Part of a small language model's weights.
Size: 14 layers, width 96, 2 heads of 64, MLP 768 squared ReLU, 3.24M parameters.
Training: a variant of Adam for these matrices, 103M tokens, 8456 steps.
Each number is 500 + 25 x the weight over its row's rms, rounded and kept within 0 to 999. Layers, rows and columns count from 0. Numbers have three digits each. The size before them is the row's rms in percent of the matrix's.

# down: layer 8 MLP down (transposed), 768x96, rms 0.122, rows 286-354, columns 0-95
# up: layer 8 MLP up, 768x96, rms 0.128, rows 287-355, columns 0-95
down286 098:498518525471489508496457460507483512506505501476501513520490452509543487509498487549495512513509505486486485552468440479519478544517531482502494484494519540499470535476446483456530496538518570494503518495492492491453518513520499488504494492507515502518482522548471511554483464531479506514
up287 102:489504502540519541472519507505535506498493490501493497498489471499524486510529458485487543532491508470549479481503474491536552480455510491476470512543524478502541484534499502508500501508446552435488483455544493486525495510522524516505523528503528518507461530458480511496508486456516506508
down287 101:500536518489526495503474494494526537498490478496545505474466513474542450445511500502506534502512518495514490470490511504566493479498490508448492522484461522501496467505481494506495507487503560503478516469460527500513511498502496530500553476527519485553524488482567544471498491496512517539
up288 103:535485483550542508459463499487527530470547485541496463475456484535504518490502434453518487510485534480485520499493512459530498483496515533525466489493518482521498546493502475528520509517484479488514499499463485546476490474508474518509518499501512531457543519481486468535503510504504472520
down288 105:462521506516512496467495481496483502531460506544509484560512475495508503485465499493547479489503486515503493471528516463525525524562541524479504526476469518461480512528495486486542497496513510513517492505556472481507526478529545488509544548573514472500502483515496501466485497480497512492
up289 089:511517496479478508537521462562507523526536513508481510489477540454460491518513525516492509518542501533507480493472489443473473524498502504472469488436508456459526489502485477479490532526513501479548489498510491485506480485478471483520458494523506496434490466472519526496514522499484528495
down289 091:527561495394471503490512453534479471478509509475517467504506507477518488514502468476505505493518516506467455509519481509529475529499517517516481503525462502508491507542523499452507512484492511446524463499486496481503515535545497539484526521515511522511518513508518515471479492486503463529
up290 100:512506484470420520526506515477513492519528506504554458504474492532461459542495477490501508516555480508500522496495507472467488527491495485547484514525502503494501537517508544493516519491498542531468519468481485444487489469451507542472509525490463493483469500486510460492510507483510520489
down290 100:476486540539489520533489491489458523551485502517491463547557489512480460533466527497559489474503499475489469566497455485501492549478464504505457495537487481530520529467478493500510496478508513501481512491492516487493503537509444537498501502503510463464488493484513495518487508505513514494
up291 096:476478488499512480493557481479514507533520469514549484484515474504470522524490532509492462498497493490561523519513493516481523553495481507511476474527537488511465528509454518522482504520511490567485467453509497513524509459522471491547466486530543519463520475509488511505517535496498525504
down291 096:475493509493497535535477520476510506497485493486546506561440479552525507506512554467517463532472469481478529550465532493514523491521467553516491520508541506517508514509497503481448494456491502482482490504474507512523496482479477460532507469497491519501522478464519474492496484505485469480
up292 106:498503491510497498539471534464492502529506486503565513443532459465515439525535453470483521512473501473537536505480478463474505522518497532518482531525543512527511494529467512503473518484489508489494489432483455511480487518520521518483524490504500506500522519492525494511489480465486517475
down292 104:519511500525483526481476494507520491553527489498491508517450469487500503467476453459530494480507494533469466560454482522480525498515539503492512485511541467499524508524475526517488485527453501477487480484494479513534493541522514541502505493470494526517522532562484444492514492521474499521
up293 104:517526497518492478577534475493510512494486458484481497472468491532507502495524482522531501508487489457488542546495513523472479534518524523545475510493481466505461526499455513506529503459451522490518518492528494476506472473499478523486521493522496527514462470503459495483458516497514541457
down293 106:540514499524506503478516536531515533501494442449517478585526528499555490499557526525500495493515477498484478477497484500529524512499505512544512513515480521538462508468513481477502545491484494518479492485477493493510488464503458513525495470499485469499513507558507494514478538531493518479
up294 094:514485484542525535526494451552528496522481496543521499495535532454509519468522497472485456540518497526500507505536493507477514505460509520478478513473499533479492500489453479506477529488495558512508491469497514500451502519448504457469522489530498504506499507516467543495493497443484512484
down294 098:489509472457489469540509477541526527478544477470448485537539490508510493485492459504531455515514488548476483498468497529498509531510514477445500500504496503459481501506454484458495516449482532483465518495526497509481542494495520510494516505533514495479525500514465524472520496465508469460
up295 103:513504477531492511491486518448493507471502449512528516505479500500486500553491456512518502535543489480502490492526477499536483488492489513485494489513529510489535521443470510570483512561494527458523467510475505460530432509503527467475514507516528502467493507490456516501522505518510489483
down295 097:502517505513451539523500457534497464511520538489509513511473475535480478484498476516482535484477478528477433496502486492466531506474440504513525521522513491527499484508500474515484500473530463499484500478474510436493540520494482479477440486539512478518488464537512470494499494520464520505
up296 111:493464484558480473530507543522518511457525479448553466457505517476508482469495459485507486489484519469479509478527495521516502490455503539500495462514471513483536491522480521557478525523495537535465528491477500499516485490505501532493511529541534495473480501487453517486483482496495475501
down296 103:523454465515491463413513519518535491469511501513516485502532542534511497492521480467547544498520504519508517471493532509491484516458483519489521515500498508466514498508487535527531512485500493520543468455498574501488494497480457497489504503512516487488481498542505513511475531463506466513
up297 109:512509482521529476524491531431507503522489479491499468502464443501461496530525461491513522517465513456520529481513456476461450528512536483517479505531531475497489494499463474466495506493495521466473550487481480528525456524524515483525530476509540478516495505522490493514513497484496509463
down297 107:519506495519491546580485501489491483468537489476462498511519452508524491564476544494490509485512476548503539502486510466506537512499535493502506501512489485502470531481512505532474480508515500491499512502532474491461494528525490497491462506518542477518483511490455492501449484565507524473
up298 090:471524520535497487525471514516499495551469491491536496494470510555510484500514496538494440498492514507503492533523483495526516494486507514521486549486524474508483495511476519528478525498453501512475502485537498534488502508491552504457508467482545516498429443496452505518479536498461494498
down298 094:518449519525483500470535478497468506514484477481483482526488574509446486494507502497484517494465516522494535505474513515470519499511536461491522489474511487530493479531489477497472501498495475483526494469462521460450505501476490486441524454525444497492533510489497504468500492509551525531
up299 106:519486457477526511476513469538473547534490507501531490467501503505513489515506483485489502545507486507494498508496482484479515531496515488503499474530488500488485557462456484487513526481480493543489577494507526471487498487482483500493464545550466478554496523491480536481520564466496517511
down299 112:474533525471528487580476444542483525509459469503509494533550498497464484479512515520494496489464476525511508494516458490492484497502522498535518500514523501478508525498499519528493485527509462521460554498495516487468498489467505564483476480483504499528485481456513491495534490526536531496
up300 103:519499447511486525528547542497523519450494472534480500504503487484524509471521480511523509501502504485534497493518516532519496510503569490509513505542501520508531477505524516496530522450472543503469498534470492525525518505524505549476498553516487525447458510535492459531513524484514495494
down300 097:495502469487443492470471480540510489508491509514516524484515470493487502484515514499477529470525483501494501511524491528504482497484544543513506463521509504457512519514489487477515502492465521547510496507486498518495476528476571515562528534489425521482482537503462477509467462516504549509
up301 103:464484504487456496481531532518474558488459506517479493453509456537464463503513518498469485515531502487488503539482495480493489531477464478489503489524513431507500495558504475537508489527487501529528508514490477470528494509482477502502509498504499529512504461516505556538524535500513539461
down301 101:470515517478464476521539509507508508492476439492499492502492493484560474490479491465475492518486498505550520516514485432472504470485503496479496478490488486510506511468487492527528496500513483496431475519544427522510514500508538470480509465457492501519527493455504516473508536502467478501
up302 093:466463515494465544487514478519512520500483474520473510466527482451492547472525459522485536507495533519540475501533473497500511480440477463469457515512494488515535495536538517514464510468509516507484500482478516532531480492514500461489520517464534552466486491502482518532504493501474494480
down302 094:535449484415494501565534503485490519500468504512548483569484548520473519499491517494502500519518507504508511517454477512488472482516543523506529495512471485498520473481513488512518468520520449527477492513485497471530520505528480488495506509503474475464474503503523495507472488495544469494
up303 106:468508517494502524492504546517520504517481527515496501511500510451501522506515506460502489530537490517526479470485483545513483523492471460488480469499474467526495549478535496489449521521479536525528526523477491497534483465534488517503500560481517547524498503514481478517516561446528522517
down303 109:492538492501499514501530515522434540463535535506468532472501478453495497517524479544465482483492510493480497465523504540447498471510524456478528512526510479510485535469478466526497505537495458503506462478501498455506480475517528503523511479504517487499522522503508500483459532485472528542
up304 109:504524497493507488542478524496495512506469481479487477520511531500519533523547477473517444534484502477480522512507541489450510520499528473444485505512515434506472487530477485483541509503472490463491502506523450505483502525494466537508538495531501491535462505515476547535526507485532522492
down304 110:453491511518494483468493480437512525441489528502504481514498559507486508482513534513532488489520509567509489488500516484480452488476494451495452518533500492489511491478463471548479503512475465529486507518499506492501485479503529481527504455538490517530502524512509499530486459473516523460
up305 104:522532473569529518516478474504469535509454493512495489483520528479475499479500473471513519506489518503479533464473573500501470499480484501491507506527471539479523491539467524509494504485482453471541506489538490482551512473492458480482542501483511496470510480509487471493475472468524493466
down305 107:480494528504445482540523471501480489481504528518523497494520570541500512477487514460487507453506481494539494523468559478505496517519493489504506489521508476483474539492497462487490504507490563488519520534498464492504463498480531462482477474486453484514470498537512510515457536526503466516
up306 104:466486461509498496513475493529483535512513477498537510484481467519489534526512515475481501531556504497510538493526488512468510529476477499431489537518479514515476483522451504493517513483503529489471506500528534510515496449467504434444493491530482511516491479452527482515493467510466497472
down306 104:528513490471539465470453496476469503466521483464507511500533499505542512492493467516503502476524501525505511447527528449476485506524498561520479468516489553513463508536485504502480496470488516504454531482501501518487495521540537536522450464511465500508507526493493500520513517497513515449
up307 095:492519458488498505492536459495496510513473511470474496457481455492481444503518530484498482511526491458527482531507493502503457499485507514510522480500481479536477478536437466506523511503504600501480494471490503502483482448517513485531509522519474489486487505453526517489508523478515488525
down307 093:532510483430506529522477521502457465486470467478494491517516433522504500491478509462489490492521485503496484513545447508513478513513517518494537480508485498500486522494493483539508565506519510527469507496536546513503535497489507480493460515491518497480461497533497481491547534549470531502
up308 116:503497494518501493501538490497534518546492502473479493504462544462482494533517495449489472488504515511566506530518542518479515518495547542514478447503505427524493505480478482459479554505499488520448504497529525499523507458463500502508495497519509518505472506483458513466495495500485490498
down308 115:517503516473496488513500509475510513545472498537492479534508472444522501504484489500520490516505495517508466507488534476493513513477524499458528511551469503485521479467545471482514458560517461475481485498462499523531488534503486497500471519480535548476458543496539510492483492526485564504
up309 107:493535468484491473506467510460496542517517507538501469504511542520493456542520502517471498519533487474511513497519532499477491505507496470538502507515525539511466517528491471520469511478487495526485500505457489444505539449517474491485512561528477530512495504523513480548513494430508483516
down309 109:526516493460499500486486442511519486511470508488476496500466568501532487488502541483487531503532480518486457488492523535509542518514498528480507493457438518499506496496489520434493491541535522468498515525500510498507506448485454526432473496520508489486507509515481492478471513490510515484
up310 107:470496506519492459502530546487459497540563483540502441491475518525478504534556475478493511503510484489497486469541500488484486491506512499522499503496478551486480471513503518506506511493470461520456476529497505500464506511482510484519444493487508553487493497506493457547519495503549530480
down310 101:484541483549483472475494470530515469477554535465491540498501488501524492514512486500496508481472476533487515497517491465500465489509503489519529461513493473535459535473486540490499460491431495523497499507500483476497455459510491491528552499500536487507479546463498512522475462533515504495
up311 094:478486509524498508527542537515470529544490504480495476517455494513464463522489531498473477509504519454520549516488491533499477517489493435550484533481489454523521488479465529500498514473478478497496479465515531480513482513461503489478458478529502479498498498510513514460537528499514444482
down311 094:518484542490546509476515563497455495461466501509512541466525518490511476507554544487506521485481474449513489476536469497461468472533522513449491490492497486496516498492503523510481495509485464524506464488515455501538493525519502478540524512490508507505480457499506505538514506488446523497
up312 080:501508491534527455538496509509531533529478487488546486505486499512441543510454474494487478483521507493485480513530486492476482480533542497509500541544486545513495480455532456506524522504486530506510515523500498479460498455532519523501488500563536529500512503497463532482489509494479474534
down312 086:507507447468507514532502528489505523512503471466468509514509485506482478539531432508499533493504475513466503510497502495488528517469523518469538505545513486506497502494531474568519478458505524474502530489514473550542448475461525517490477531498520528497519472495488515467540488497481474502
up313 104:471490451485498463513545493486533530477529473495518524459498445507516464536502492511513484503507437503487523500521461500487500496473490519498484460500505498519491465511495526534449515470474488504517529466492466491512474513507476464487457571471494510486513512474494488516495554504486533529
down313 105:551525499511519506446513499477535499488474498473497491506489466517511507495493508521530513533517496560540490516498468531504457498494509532495493505556512497479489470499455547513525545546442553530510474517496512527520534517485538507507537476476484483493488478492544484515502487491521517521
up314 093:465509505521495491494506494517547511461532507512510445504491532465479491554479472499518478491508492533498496502506500522484447483493482549504508493549508508553509464506443478493500526542508496549520489494518503472469443484517548504480478480519495489518528460524474513505485498480456534497
down314 093:514493470459513501539524509503528520525480507511470484451509488522457451510481488471485503474481468509509486559525483491542466514570524522534501496513502503486547495497495492478461546513516475497502482486493461511540505501455494470495487545524514535498530524532507460512519528518508506481
up315 091:463473506494488460499503508491509532501524504515504510515500490528490533511489537497527501493531491510492535536485528572538521497501510516517476453506519448464544484517440530510473485464472513548476534470472491471535483508464502493459469549498525500478503510487481482516541508486497499481
down315 095:502499545484504423563527488514494490532506487472488495530527451565484478499499505509525504537518530510502484504504494513499514493495471513507534479533485487528528466483502462480508490537470507468498498469495492475533499512486482540497516509467493436474494488474512521466565485485488505488
up316 093:506523508519490487506499514496498538525481517503510531507504465461462459518470477466512536525496510491473472474536458472513511483479456531466469507472487472529488489523503520478521504473480520506505541491513528502559466472492495435479460522492551517494517531469521467483490507460524519478
down316 099:501472474541512489486502505445498526470515503533510524499487458491479508484511530444506480532487491519490501453496486502523517480488496497445569503498457490553462478509488525494477497502538527477535561501456521525511514505445478486487484513472502512474517486473487489531503467491496482503
up317 102:509544506482473445496523500486482547482553535492495482501520491494512470531498504459517504511500499501488526500462507519477537520480513521505532469493472480518545488484484486544487509500492514501503470512567516465486473477493489544488541480548523483447501501509468527527540514471539528490
down317 103:493537464429501523486519487509491480465498538538462503470459497491489522548463509511498504470494476523509550511524494500486531560467532488490481493504454488531474500558527453498510474509477498506487504523466492494492511540513494509507511543474495540512468531479502521515515485502485472503
up318 087:483487464558516515507500527495469502515471485474564441506480553513512535498503468505487521521507512485514492460486513519479452474476513467486442485475475478530529559517506540509512508506496499505484490498549452513500479473509520472487519509533507486521514483464506465487530487491490483500
down318 087:529522515484515461436465505512487495471495462529474458504524538491513457517534528472539509514463530490535502516491491516483493488474492460473533523507513509498546570468503524496499491507483495498456522530496509505537525521507494467514522537502494478466514520524550529508483487479468508497
up319 108:512520527516470500496522498472512532471528487490486504486508513517507437531496499518506477543535502454475489486463518475524518493518458509505491528499495524498515471455482520533480522545492479569533513507473481516535507474512531462514491533503524563527501495522500502481470510502494513435
down319 107:535486518585498495487486532476481528507522465513492477513492573487520473491509506482512523482529483531449496510495482434513484535490480538487488534516490519515525497506488491473442489491556474526488514525521472496525500498495512525500537490467529502500503449512516484500491532485498504506
up320 104:550497471520511508467469498492543536465505525475504436504522536501496481498498509450486496530499468511509503521492516482501497509479513542498484450547475514507532501484547480480436520488474486475531483547489482512505484517509479505470510513477526520519486448508496515511530475440502480486
down320 102:500504482514513495477450456522542498451497523437510442483526466507507498498499518452463504524500509518506503523516498506505499497487501486443480455506522522504516544475510481480514486541510526510529526501479499500498516485484453510472511526472518510521476486515529474458496499506434547529
up321 103:507565485498515508501480467469508509486514485526491494522534529515496469522495513488549511529494515518495485515475492513475489518528503448500492499492515540457468496481515534458500535524499474491481492511494436464530502544522534514489434484505512500475506481491433500525485536466518534494
down321 102:475511509413471501506552505488512479498438499528476540528495511552511516490469520487482481529458499530467456494499497539500515498502503538510477504478499489486501474492496536464524523506520543523516469519509508472510522492491500427497533535531510503510499519510474520490496505520538495504
up322 098:490494462505513485507492502457494510514484509517522490456522477477453539511554502524500483543493547522519525508532499537487483493486543484530476553477514486484503504459453525481489499499518492514514566471507463505448511514497489518521491521551497543495536502455517530503504506506502501469
down322 100:506516466485475479518491491480486542534521529508500512495468514472478514522495531520473514509485491532512509515484510478480550479523515521536458526508518462515501495524499475485530509505491494493518445484551501509473463461450492515488533459511456524460535453494537525466472492494551526498
up323 098:478513474497527464500491490478505513493466519497464526503498505503451519558503458502480505541493560454463511534498540524461515514481553525493497501539520501465514513468482520496519526542467445495476527465515470510493486493457479516484489508540513486501508489513479480500538521491517503533
down323 101:505499484436499444526490482495493519458502517516512506515493483511515523491488496540477502479461490500497529485526505517485448545509480518490529501487485485474544484469539528518520505515522478497482471484500470490446477480493476553518534489506496517522578535487442504532521511479495498488
up324 109:484482496510483464547539523535533505505494466450469499489500514523528478472507479503546499485468507464503498521480472509479536538488508531511481478517493478495512486468491514524522490469472518475457514484538489527510511476482499489478498521495468489500450488478455521557488509441539555507
down324 099:444530488531459491471529489514518464496502527501483522465490534490535490490509499495509484477488511472478551491478504483521483504532518497483508539482470489504471446489512476460525453486515528465501470471470488502498481505485521492493527481478470450541506512543525485515498469494456456548
up325 101:525521483519486480481491510521451504503495460516473516483474495527472519502480475480545488519535510474530487494480493464516479494482531502468465539478488491478522475521498516493498518515425514488441493540525498475550502482498509472509505531524551495472454519496496565503478505487528467492
down325 103:489494483489482481512437487473455479551539500495526508536523534536482527487504469503480492488492509492497478511533486523501479432498470487482499517526486457474452510496498539467466466547506486484523500493539487506511517517453536481567489485528516501461510506488486534508483512502507505499
up326 105:517517479503476521483499503491502552538483497501484477505458484512518476513519528505500470513494558463474516492502505537467488470473511491539492476494476508486490449498535532566464487495480490534520514515499510508541463493476512490453525521494485524467470523502498443552498499455518469481
down326 108:555508513462528493521505535504504520534473479543511516509473491541529502521501504500544501456537489494460493496475486490477509523492507498496496500438549500444539453499454500537482471498510508449453494517538504499471517517483520506500508497496483497467499463488529529486481508513540487524
up327 108:513494526546525454563515495525494525468525486521472507445524472539499481490558472518528493523486531474471522474519525483470526501517475536496472495500499507512520493495469489532521545502488492498502494507542476457470502503504464476460526475502525508496521472507508482530477481487451536483
down327 113:499483492537468529466547509527527498492490538507446492487516521520527505510530508544491506439521528492472511495513473499513524524491527512540528539496462514528497482492492491504516500466516463545559516522514494525504541519497480491549528462497459498510495514509467509493527517507458542520
up328 084:533523511489554544506506461478541496511494478474493510514454483499481483514513493521525519513517468511481480520521492545439532485504522497481484512483507565506511443499508484519525545528504517511490498440532479530549502482497556489538498505471468497508497484490484496492544513495502481501
down328 087:483518501385478441478519499493500475484472496491527510509488476496537496509507546505501504519548483496477503471511497492515538444493456498497517482460505482497484529528517555522501509513511521515511495490551508504461501473502535486502513515469474482498516520518499503469499521495474461492
up329 105:522487495511499543490496496468495521482476504460487487489525490497457512473508482498510519525501470473516516514486471465443515482529525528527538472513499491487462451485496489533512534451527482540531509518491445512515494500434518493519497491537487520489496513479424506504505525470465473514
down329 102:475483520489419512488458468514458461506492526518460504470530489545507544458535507486481479489469510472495501485514496467464498499501511498489515489499508500495461476513494494506488471494500455547527512488470486523517503503517503518489532471464539507569508510476506485531454476496475465496
up330 106:490487487511477478515481554468529512483469487519512448466516460520501473544504451449497465496490500502526482504490513512473511492485531535459478469484512499496513525561482490512529514520503516479465476506482510533506500453475497519555496535512491514508525498469462568511515481477489509497
down330 104:496526518448487491452492516478523536524497495531550485532555474502522488518509495474511500493503555514488460459485505503499508507495493472456475482510459451493523517517466491520487524502539522516500474478464546536472505529523494534537485505484480544487506506505462533480471477503471479497
up331 094:478489524498465512485522505553497531512478480448513466499482501440480524511522474507490489508540480509479468510505506504521477515478516528489492477502504533509502506504450489504482501475474500515515490506514514501524503520399549500442474518475502475477485505486528478567519525493523504496
down331 096:525514471423495469523524508511484517504499500466487497502493485493483481486533495537514509471502495514491518500473491491472440538515485502506503482490537563532479489490473487490513474502505479496468495546514461529437545460539519499502461470495526455478522475502527515492477491481502505542
up332 090:442499491483478534489491504474496512509522442461480512509523523483510490507496496506489513488564494523492518471504490467500482507477528506549513493472504496517559448483538509539499506538512508507456480526490517494499490511492477437475506506541491548510487505473467494535544521466492470519
down332 091:519500473426494502469515463519488472505484465458441512529466533511492503488543482467491509498514533553490503522513530510527515454470492551510502483458479513481520479489528515489489501507521526493520501491522450469506476523471506504525516469501528469476499532472466486486493519500528521534
up333 090:527522483560512504509500533489466508489536514512503444475495495460457524544506443500508463505524485504502497521527515492487506526498558543500493476489535512512505490523518530492455495491472490503473506516519488508484512538510538505531520495512496476517469494544543546536534502492536543515
down333 089:467515476478467535542523483490462432531503521506490496523521496535511495478510498483529531494479476507504526485483478478498458527523493523432451474482516527519489523486537489466478462511476489491490499493498507511491499496527500454494516474533493522535505546433478496494460517493515529499
up334 097:497513498553501475510510505441476503507464507540468489496502498496460466506503513469489473498499513453508529507511550451437560513515492505527498478489494499485506489509494464551506495495463521507465526514465541510500494516523531521465509526496511523472479476471509524504505515508529459446
down334 097:487545462506545493528473503468451515501484480522524515540477521465511470520473468502494493479529540505513512526472549460495546489518507538496490488506507481472523534486545457492492493457478512523498512520501567487505519511527510521499485523514511493481484504477465464482466489472458486470
up335 094:505511509512492509537519486469530501547496495510541527430504501504511518493511508483499457555489503503507535451475517525551451486493485493502462503516503464516458501521509516521516513513487553518500510521463513515513484511493477515527425496499476512524492489558504512553527502480491497501
down335 096:479466475467468449475496489483486516515507492518477495496483525501505506521517505546513512489488494453538456533518502446528476482481482569484530496493523484490472490463502519505511515473496523556527512483459484470523508504510483484515478483487532515474503526525532459505452518503450489459
up336 094:473488486555501505465483523485508502502466492509544510500490551473484558512475491498510534510507493494486532513497501478474525544489525524493448519515499467509508555488474543491509509549479525502501522486480494460521495498467552540450504494506468483452502487512461489516537501466515494478
down336 095:504481486469496511461495534488511511491507538480528501539511474504506471452491508560467454532524506529495487519576464512496516478541494514480537481535534528504502522517482478474480515489533542515512465531502564467520508522477504506507476486501500520487531513490542520473510526510491509487
up337 114:519438457501468484492545483471520508492540457494519494524507521487491480532488466479481513513494531492558526507505475509477486481506505514483524530480536511489492523570499528484456505496507473488492510494522474512518520501502487492478528544472482532456510465509491496502486538421503508479
down337 114:507474488441533483517494475465485487492509506561473500528526529479466499474492499522522522543507489499506526484501496502525560526480538493487483506471511435497538523487470485468480500465473476502525509468496488514491516528479505517467509556511532511452515534520465542510510500474511477515
up338 107:473497506513520504532528500517538531501467459477509527474488484512479522528510484497536484506492524563480495511518501507510484506476526515575489536458536542495499465508455497488531503496475535478544521459469487459478478496495488482497440480467490510515492450497500484508458510495505520500
down338 110:487539481513495509509519471508512456498526509506470501444550533538509490485557470515485534468512494493492504467513531463500515495520494455476531509487493486509517498470512525477520497456491488499508457536470446452522480479495490499483529534480494486511500488513570499459534482498468499517
up339 111:480468511520508473513512490517498490504520479506502490461460482495504485488560500480538455514503517501549541489489508489537480486499458528479501503467494556527512519492481503511534514546469512480551544482524485527469471486515556490529471479494474564487504503484470536516528495490485502479
down339 106:497490510506507511508465486527482490502488457519437496499562495524561518471495464470486472523503529520552506502501458463507506461548500499494493496544460537501521524503459494519480523521480531485500487463506506506473524491470467495553497513501480505513518525492458457489508481520492520473
up340 088:522485451483463483535493512536485504502475476512504498486503503527456517531512531483511516481518462498514502513517545503462534476498483473541483486482516518533510496490534492471493500499475466454483505531479410465481497503497492530508495484459517531542525486517514498524483502444505485452
down340 087:478535485449461441538494494505481428507514524541515483487486540520496523521494473521529492515501483522473464516507486517535472524521495495540470525489497498524499458476553476522526506512512497547540454511519505469492505514496493472529498485497514483501471491523524529488547507473516496479
up341 095:483524442474448484524536521511491514525549519529466486514521511529488483526526512506524467483514515480512503486527477422509487494495532512484538492444510480530488499521522499540488503525526520506491482488451463477479477504495494491529511544500521527478518494489482500489531535460489543486
down341 097:564517487432519479527514513501498507511490524493497495520496531474508525500483496528517519539508501491493513501482479472522547503535468478529527536510488498498544509488520477521528542485472527522523511507506511471533556525487511504472477473467533542455493507524499465473519485463523453469
up342 111:516540457541515522469491551473505548507495518503505517486498500496471531501526505475474501499473534500547532471503516492476476506499461484507520512502478481507480555472449535469483496548502490537511509494505459513517505494482515497490536488473501527449520496465475513539504484484490545442
down342 110:519502539517501562460474529490516520498461497504494459532541494505518500494509507497468525510536492450464479499513554524528518503516529553520496476494513501490522456519526527483496476495518454546516510484518501474498519517500477520492533527521530484526445512517500510485461478470550487513
up343 112:502495509496504446512528547514520549483533492499528466514466502517515525529515484497555464490488515507520514513503476510505516500529473460535516485502504471524473440481477501532483516513459489441500553525532503489506480518485525524528507479495498549488492503468510552516484514513506497444
down343 110:489511533479464471496504528496488522484505526499515493486514461502520503524475491492468472453496491505463480515442485517459499507542502472478466517510532506509521475518484470494520508510533509476560556488447513504468508470500477492485476451495517533485427545501495509506524531477498502519
up344 104:436549524520517477500514469511512500459479492489492434520467529495472463510528508466528488499496486517553480490522467482543485520483508473518515480478512465518543498483498541492513501498449482516518529491486441482494486481465505502535461500490522473499479500472497481525509527483478538508
down344 098:481513505489517517467464525491501514519501539514529461526525470469531475490498513484436484533438459507531463495491465481540495496513519490420493490496545457520519479484487485517477485492511487532474486510478478541506500528511517501516535489508460532490534500485468506537500507508516510508
up345 101:504495466498472444483517551486549495505487511514507488505462522469501518561524453522521501542503519509518483516565510528485508536475480478511439461538536481521534536533506475530532509513473515471492495535530521511513485508519512476503507505488490508469493496480505516541499502490528518509
down345 098:482513479443491466502513490493512521460462484534501505493471550516499543482522453479522495503533475488533459482514506479503510502492464488485456485520501523508484490533518471508559465515549539508527469518523565521496491527503493501494532473482521506484522535474530505499498501499469546504
up346 098:467487529508508525505526498518515509496548464482519500488525520484512515494505479512556507488565491454482516503499466518490521479512504538509503468539516490520501513564506558517498505484495537462520506465461480496457462513475490536522479511518527507516492499482454451523493544467504505516
down346 097:496512532464474491489457484466492457508558521533517446475505536474532540484494534474497517507496463508518523534464518498541517488522478476531491482469503537522536507514460519496528505470515498493473503526473544500495481518544500541510515497513499556475488532503477511520487494497486486543
up347 092:533540543521496457513498461521483500471462499477471458515537529500466526506557475473504507531496494510485509465461513516496503498476471552514486484524485502477528543509472479466495534507514457541471492498509516534492471470470514498530520478537527485504491500521456476537516520479493496524
down347 098:520507531545518502508500518503531546542477482516488504521481485477520513523526508482476449491474525512460504491499505497466456519437474483503517541529523538505492480460509513518496509557496511527520468532461528521511562492471498477507507491454498472489505498518512472479482542485535519519
up348 102:492485493512508532492491489491491510559473471495506517521473486511468519512509498475516518517523537477534507489513538505526446528483542471485467485515537457509494476490444481514499507473503480499482501520523487482555529521496504508483424495470555461493549486523502491505527497472468482478
down348 105:508494519522523496509505511474498525488502526512451526461500515550463448525490524538521537515467473504461509477536547489482493485513520528474494496557472514502515469517509473501514478448491543485495532510501462511484472490503478483509469454515528500453535496506517515533523468494531480478
up349 094:473481488512479520571487516473478506559498496500486519494504457540496530510558487471545498496487523491464558522502504486525563461503489478507497551472501505520488487492458502502522504456491503497506539550515469524529486489510517455507491502499495525491509475492485504494452505514510510476
down349 095:473520509518537510509503526505503480487458509483505513492527514500534484472465487480479452538477516490519477574480507534439531500485491471487501523501523491477517549507485512519489494503481544498522545475507480491487515463464466517510474480531476478489445480450486538474510521483489474485
up350 104:481537495500482514532532498540488505492513440484460499484508546508495502505550472474522484498490505497475530454489521459490499538489488513479508519498504508490500455494507492478535517530442521465481513479503469443490526486519525472505469500523530492492473504536471515552543467472465482519
down350 102:499526484490440509488490479501512445488455515526486470527502536557464531492512544476441521484468478526545467476482495509491485486484488505479499486471531494469485487464538509507494438509513511555480491562484486529542503482500484506515505503493511500514512506489520503482499508513490510542
up351 090:534477509535498520496530525496505504486506485471549468492548461475448520509539497475491498503493516476474513481499491510531465491496544455512454511535511489523483494539521548540511496531455539492521490515530514530460510457511522497505447498510520493496508517437531506493511490481511507501
down351 093:507516476476503504534476473495513516482495526515542496468565499493497491507505506493534506514500511497495493515520508529557485489535512483489496506506508456514482490511573505517455514479486472489487487487557531546497496479518488513481502496510525510518475562517571494461519442511518476530
up352 101:497498524497520491546537503490466545470477480478493479517549452511497493520503478473481497499485497513489508511557498455468487485525512545532485543507490533491490515516511492473484517503510522563448487506536496487547507491496528500510531524507515507472503481450513476493521523427529497495
down352 101:460481505463537493485481491505513548468508508499494507487506472488525499536513466523477512454499510507540474493508506477521535499464577503504492547497555540495506472524508497517508543489502477497538531527507525514508491527483527489498510532532508524480463558438515499528479491488494494483
up353 096:494505518473502456515570533498485515459525470504532516509471489474540524486503478474576490488500501507519534513490547528526472530504485462516484535510491538490508493511499524542485511483468515481518517478514472485488490490495528457475508544498533476451505532484493492538494500456504482501
down353 097:482485469507515461556501475496562480452493510511524512518466492478491469475523509503474546510506460525507551470488524526480491519515540487489441509524510467506506496504513472497496499481523533491536500490532498476443488520448461512495491477500504465519475482519497490540518493499538517525
up354 100:498483481481480480496457487486489499490461472471555496530515483470472474559513505487496484495533502515484539488498489466528466522499540510478494447490498526488484504501442499463497539486518558490483500505511471486496518480506555512497494557494506536486500491452534507551482493504509493466
down354 095:486515530454467523487503508499509426508483500519503500485462512493487518518487471515506511524480500506508470499535486488535467502506509519491532499486502469465496487467472438509528484507456457503544563506457504526452531532529482483520519483497514493522513537497507526527479514474553519485
up355 122:490496511519477501492574527501507559466513459497494464466522510523512464532494510475541527493482537478501500515501521520481473501506479534509468534498499534524543515477509512525497520514483502520468479526487510504489509512479528476520462504508462473481507470490526491545494499471568513442